Weights of a small transformer language model.
Size: 14 heads of 64, MLP 896 SwiGLU, vocabulary 32768, 73.9M parameters.
Architecture: rotary positions, no biases in attention or MLP, untied embeddings.
Training: 440M tokens, 3357 steps.
Each number is 500 + 25 x the weight over its row's rms, rounded and kept within 0 to 999. Layers, rows and columns count from 0. Numbers have three digits each. The size before them is the row's rms in percent of the matrix's.

# down: layer 2 MLP down (transposed), 896x576, rms 0.0773, rows 473-487, columns 432-575
# gate: layer 2 MLP gate, 896x576, rms 0.0804, rows 474-488, columns 432-575
# up: layer 2 MLP up, 896x576, rms 0.0812, rows 474-487, columns 432-575
down473 095:517459503527561504514475481511494542458504520513522508490454509461506485457526530517520507490479466500547513424476512451474518512467464497515520531478499489520469497509490490492459518495514478474514470527485515497512494522531497511545490470488507496485489528506527484469492494477523523547494483477466509502523509469497526540490525554513504487482481496446573502485513510481485462517484493524549465460505555505539486504511506514474492
gate474 112:474513519503491524459516525499487499503463487499446487485500468539510490465462478524517514534464524508462489516456477464542474541468515547528497521487545497496515485529511515532493537546487490477444486478498476507514486507536509481471514495525514482521502499495543446495507539484482486459432496465524495534491506520492499458508479527509448508490533463535513495518490558495507528465520479523469509506498485504510529504490501477448569
up474 110:505478480505505474522491447516476500469517489511563543532495514493491498512540525494489489493532497480502515471515524524471532475528476493458528503504468503529491498450474484475514448485495483523551514499499507535479510476467517540509494473491490535463496505532475545523496478518518519524550531500506511472509522485525521540507544497466526484489481541459508490491523507516486468527464508539536472503504503504501472489528498492556469
down474 097:504524508488513486467494483507499475492483498519502520530510491507512506523526522465466528540526529524502538490541495517476490487580547437490514476540515520464502534492529509522516500460487532454563480507508522501501525487484540520481471495461477499503539478516447510504476508487483501512507503533519526459512535518530499521478505484479509511542547491498481532507508488510511441511519479499485516454517505514497482493511521565499490
gate475 089:499507495529463528499485512518516497470523509551506527499502484482485467482489501503496493463523487470522471507486515516523509478494493500500525504507548508432507506521486567504530490521491487482518449491503497436523470488479482540496519502486474539493501526523564513457504514523466468521514462533512505484464498510483485505522476507503513492502523512493552497515465505577475489511491475492463471499450493512512495496453490497501490
up475 094:477534511553516519469497523491491502472495505565527498526510501495490485479478510527546477456479473484491463510525519565492543493522500467466507494490533471445509541524499552508495468511485494491515468512509551487541472502477479519481515493474527521514548503523546504513477535540487464500514473535495504512494467493512504545512457470500528498502480468476518476492464493521462521486475503553455473525479488477504503506504504497487421
down475 098:497481486498472461527482530478485484494481499539557484480553491475496465470510551492506517425499477496502470526484501544538448483476504515514521499490508480475513516536535526517495432494497512507555503530516511530526462468509437477510488503496484489481530534555520527461508469512496535533502503536493490472507474494502491487538461508425492489540467499502517497494481529555455522505484539511499478517489477477489540509463526484501480
gate476 089:520529529474502477492523511474508504564517482532522466476543487494499528512485477476496503515505516488475501449561500487460508466503490504481490459486484510526494475569476499471536531482540532502507537491476505511501451506446518539483505476509496487517491495488467504503535509528495479524537532486462524544442507529495475497480497506493520493469501487477500507492503459483503534516566478493470507445470501478441534547492470480501496
up476 087:524504541458472519482532500479494508576493484532515468522515469471503483528461472477497526508503482489453488453528495496459489517501487468473522512488463510525513470554533498489559530496514526505520507481486528495515452546433530526461507452489482502533504529488490521491502466494496474511549521511509514558452518502480508475477530449520480506458510487478508519514484500500499500542563499510490508450470537468471511550495514497498517
down476 096:512544493450525489448493479503471474510492517517507468488504489488480532558486511510532493471484481488462446469544500460491499489491521474472505525435476478494526444484540453486495557488528510458530545499544492511487508511503450501550509534526525478486525448486464470509481526473497507512524518513456504543456502517477488533505497511537501486489518480518508529503517446497518490501532468519498486478526552525489508473478434478459515
gate477 175:523517513502486502539504511555516504546484490559504520451491493488486527507530515519547484490549505491496532507522492512484514483467472478550520468551521442497512469499516528489487481483498513505537471489484481522499490515446476511510496490523495517509507476502524507515512498488447475480483484482494532526461541509533468527480491522491514506495502503543530483520525465521512477540506529484503494526503433496505521527481484473550519
up477 177:521493513508506512544485484554543487515484497568489537466502505496501518498522542523525498478556512489493535503516482533489513485464473490537518472563532449492517486504524525499495493493501506484543481477482482527504491518437465526499501478506471500497494460504517513515524500513461463500487508473501554498467520477552471507485507521486493490498501505515532486531522492524533490497507518477508489535499433497487526540505476444544523
down477 148:491502458503516488444498533465467517471520483454476466516518508520488491477499480493458515529456510509487488506477498468502472490547534507465499511448482571489500535498476493513530520513513479515480533505527533483521502492546518494495501537479532506499497565518467492501502507507546531517519502506505433495517469523472529476523478497509504502510529482477490537493506524480510509500483497503482523455480540483491492504505540535455494
gate478 130:474531459485458488506499497483493463495463476497485473500460477480433511509504483516502526512484490485524503508504507473551471504500510505506476509493509495482482524489482524535530495514501482519500543493490535496520506501559492479510531506486479490469416495492518463496515537536516474524499459476483492462521527506540492511501465499516439502532517529564579457493485517490477501481524509509543497455474513457569506491505483501499499
up478 137:528475545484508512491487509526522520511541506516523510496523518504528470505511493485488493482504513487474486484537532535467514491485487494468502508508491519485530467507544454496460491474490499494487449526499442480504522506455505506496465508506511518483547481505474498490468481497504534481527533528503513535494483500453502471534530493520518513483521469448472514503513468504498472503497470506472514526525496554429510488479538478477487
down478 112:516491518489523502498492516518495494481552506491512496506516474466493503483513488488506478465501538488489505530498540507496528546475492512515533507473540500477518499517502494490503497480519480497485495487470479499515515499491491513521481513535495513457479479501498503502474491526504532490512490505493499477476464488491507480512526490541520509482546461461481525488537504504519497493491466499542489528495497471493499506480510498488493
gate479 094:484539467455533474555500495505479493518435536522487499519498503494509514462492453506525521495527500528522524570488447454514529497499458482476557564521500512486539499520543502539460521496497492545492561497516534537488511511531468539515504516511506506512488517519456510519471514490450487523553490499503484499503523536518500515566528507484503482488516477471475482474524507522499490509480480477498505493475507497478515469489528578508510
up479 085:455482510518508495480505480492536515473539481441471477486525471541482463522512451503563514506529505446530486477476490466529477511466482518519447461454495501496476485522483488520543512501476480502477486468484481484480452496497497503469536487494540486507477480497535531515487545524502459505462468499499520530473535521521540484451449471490496459499458542547500513531501507482463473471502492522552515518491510487506501483463493439438510
down479 093:478504503527535499501515533521551500501487509501547509527508497502453480475466500531512459485518512531506509473469493473478535432490531518533535525446470496529492502480500534526515488506488510499485511516485511533497463489504493528479496499528471508542406529471503504526516511541512466511497489504511499471548478422518507543509573491540487472518503518530518498519494498542502499554494501506477486542534494484533506461505522454480489
gate480 106:501508540493489530524505490467504489485486507453487525504488503466500500541533504489491530464502471498505551475513453504507521483463510485493503520510535497511509484488506530525495478469534507495544498508523528504512477491516473474515492502467503481514508453499521536472482528498489508510510540490477502528478547490506508489515502463497499496477488535500500509424502480476524470496491516514507482497485523535487504478531477486512485
up480 104:504499461495491484483522531543527485530493456513525479502499484527508507515471495507480443498495499497483486559480496524502466516487477546533494514471476504505520467521446478491550516552495494522482522497476493477454494507457471540466493527529452511464546532519522466510505477521506522498514485504522486443517512499526515492477468538495482483527500468481534446509547551504491496478556461521510490537545488493489468542503542505499509
down480 099:520504537469457523503527518498531471513437520551511515506494531560523447501485485513484489509513537521522501509519458523496467519505463542462511505488494506502496498507486493461488514521520519496485462493495513532454499542463545505530530516569478520517516544500487501488512533507523483493501512519557491487537504458482519506488515509471515521509499524542464501487501540516533508471518517465531489496525520502486539470491489527485447
gate481 104:486547494484511524531501464511458521502511489515500471524529471467506484481516544502498536532496501530528507510491493529499505481506495464544457557543490518530536511494516487494500517528511521538465498535510506478537495514499465487504527498535474498484525470509478504471486486497467537502493486458499473519539500521501529545473492477507464501490517511502485525486477460506541532513561480475499504533529454480491541523498507469514484
up481 097:486508492501526536558537483535469548481498477517493474523533500461519502515449551513532501551531504523550506507532490529510493487477477468506505544542484477519517496498488520533492509479504523479479514524502532518529507522495460462503527465561493511490536478481487486495507487478457544511469469502501487486506504501489497537479519481532503484488533510497498526466509468504561509484529498481519501526520447480491524538473513443508474
down481 100:477509503514535511514458525506487548509521480508503500479568505473536512485505530506502520495553467477540519514504518529515512513501497479493500554565491506556477515500507460531486490472496520517467528480499501528495487470484454457462510467556458516464471477500502511484497507479470534480502509480482467502476492518499481500484503492517500526514503502492523534489500464468544502475564486488467477523521451482493550512488467450483500
gate482 096:489434507530433506486505507489504517477492539507551516489536446507477537478540500479513535444479490487506465505488502488492513529506490536490524499512476472478512521493545546511489458482508499463491511486551485469503503510464489491508475473509460504478491486524509410431508570494468544482521506480474541456523484495543485486524482500491501500503477520543491523531511538464551518529463513495501517487542534493506467531480487521469510
up482 101:467539480479513485553518514481511539480507512516519466495513507520501456466481483520473459466475490493526477483505498499480517516502487496506455503484478456501505488487482470523479536492447442516534473556513488481474529504552510498492448510515562485499472494528552493524511488521484485536490482545507478506515465433549476507495526499468478494473479470452496482467482446497473493495513491455529499512483492482471482515482494501508514
down482 098:478551459502482522488504494505497496480528474513508456542525491555501481466459497551460460483531453497535510486515499506487513465513496492461450527462466497505519506491495484489456556500486469477569506499552478521436474510494508458481526487500545487523524497531496510503511515516484455533510497505491486525487477464509506500465514508469524479463471522467473509485516426516456485516464500530474511502487516489484521498458499465556513
gate483 087:440417513539499519533521465550521519470474507511526480487541496484477508537493497494487485535492532459492506498488509540522515490495484523507432471450491520485555488486520514471480488491546487571523518485540512457468524507535487521506512513521456483506516468535535490523504545524487463525517456489430500533495503519489472497510503470551516460494460451496493506478514493455504531472556505534483522472501503509530469511500516505510499
up483 093:486486510556510516486532511528537521488509531533499515494545464465469493512495500507484548484497535476488547529562521488491506495478473533502481461487491531506476462493543515494504488484521483497507481478504518492519532502549549489516514533518470549471492481482514461488475502495489494525512461491470496509515491524460507511493480490542486509491520477484517507515502495465504504514472516526540519454541480500551464457508548455478517
down483 096:453479477456543495515503466492521455491499539529472476537520496461462494535566539507536474514479501517499514556507495494520468472495543497494502466483488528487510518497491532494534520457496504515481482527508564535500473475552493542476460530539486533505500460472521521488481527507503506524480486488485491498531539480536479486510483501514461526518551441493487496490460511515512467504493550498466540518506444518562495464498489474495475
gate484 093:539484438543463447486527489485472465492476515510490500464471545472520521543527562490493495505523534511500509470528490438540549530497526472482489537462463509487491516543507450473508523477502470505498499516510508509475513493498501529477480466524535516519469470510519540481527485516540513526579533504522516466526545541488486457533499532498481469552540480566486507526512493506503527517486481530485488521482536427502517476525480505491485
up484 092:537503499522470474500490498502517485509502514501512524502447503493518470498492500491466515497520526471475520517510519474505525506497545461525460514497491473488460513499483493476510483516507489524494491518516483478502498508529511472432476470532501556489443484518523534488503459531511490495583515513506504488520522503493526455503502465491498491497507476531520526497518496519523534511499492473498484494463486479482461455531517502502479
down484 096:516486456536484429469500503473494499464484473497492505473551561500501497513514467487506501530483510445502528528540472517488532478471495485506444507520514499521514512534501510530496527488511488498499464526507516520461511534462535504496518493504489510515504520519499526520517505442544504538496527505507505444511540579488495512482461506473500503545537460507522500500553500519541516493522509509525479524519505458491509537550494509473466
gate485 095:438552513487467490524487476486512506501454498552505468476487495502521542487485448523513494501459488481502515501467527482553502442516452441522522526539471463509536483503486530470510540497519465523452540532501488507484512510459501489497485513524511495498496480551500517538502477523514536518476480471488515500472478505515511516503522489546509515504500506502532517474541476480497508522508525492526474498499516503513460512466489532564466
up485 093:531509498503499483521480495512520487504528518466469494504544527520480470480457502487489512573514496480482530540490496526468524555507517508492506462465488505513472522486509487498473442540503509467529529471470485515475492476502518523501519515503502495481488533434516460457489518520477482511505526529526505446512527542495486523471501534503516494482506488502484516554499530504488510487511483501503489514489499451512499498493540499433510
down485 097:528523503539493467511471531488504491505477501495528514506500528534503516517527499446474513517512473488507555499519525490505482559485513494513479527490479513491486528507507520455478514477528483498506516525478525490452496479503532511520481510522502533538512499467504529500478465545413495531530508512459507461517478477493493497519520566503477498497493538519453525491470508480524522494482550435453465510509493502475524515510512512495539
gate486 107:511557477544491511505539503536502475492503530523511522480463479529515575446508513508543489486486482488553496509472496482476529505505523473536536504489502485459488497509455495498493528527480497503504541539517524526491510513483516466484491515494497515506508493505512489476509487485532527469436482475532479528532437527525501462442493509472490520517546511520540506533498432517478508530527507503488498475517511494514487495501483563510519
up486 100:470566511501477526491500530527484473515485540547465541511475496504454516492486523489503476510508493517511504484525502522478501491493483507504502470495486525503448484505498495492502475509512518462542500516466530503486482498498497469568468528500488489482468516533462508470447504533498501548505508508510465478524488488499488536486503524493531508512523506484510499534527459507498479527525496489483477475497499509509471543480452540522503
down486 104:514482487509472563515515533512477471523494521491512506480464502438528544500490556477528516526501454471506501549482511445455545492516512486492527498454508534463460494471486505508530476512440492503492498497530520513499511513481510526481475507486515523522489504496519502503467509522505463505513505488509506520535441517553551504503502546484488501528529493520499484489484486542495504475503496500469511526524514537475502522503478534497487
gate487 098:552530464529484537528487455501489500491455478512491466526497452514508480478511508516473503537511536538521519494491473486503463454465509530554491530471490541512507502501504556532498487504508492518466489503555494546528502544490484509460487438485503513534524521488484505517432523503488493513489514520502494516516455481465499500531452482486506499515498535528497491507488525518549509512501482493494502508485516536471544516503494514512510
up487 095:538538459560495508481529470503488508511474457516492495500520489527508461523477541486476494506498542505473472484514471492476468476531506523531424506482468526504495507522503511509479449514522491477509518463513525526475490478537534470479497494518510531511490485482459489478481505483475487524488484550525471504494504470444469488472393469516513515524489516498479446522471523475516524553468494532511461476506494501469515479494500472542497
down487 099:546496494578499539491506444494500506469500462512495496554506480496484481524505505487517486503518512488480504490514497505490493485478501541505457503481481513523518520543524488512462460522480529519513502493530481552462517519490494472457513498512501534527463485468484489496468485496510530497462504526490502494491476484457510499513434516539478523477474515512470499500469507510531504511477495492490495484506514478501526479485479440546487
gate488 092:496535508488478500548484505512516483549500494508491477450523495537505531497508497530511510492532514552504529506499473491515481543491474508521526524547475497541502490502482507498564455495501480481500507525491525501510495512483485516553533440511510533506517486510513501526459450519502498527502460465496502498500525512473504443507537474492518484466524548507495506447450520505485497515503492500500498445525502495477488495510499514491508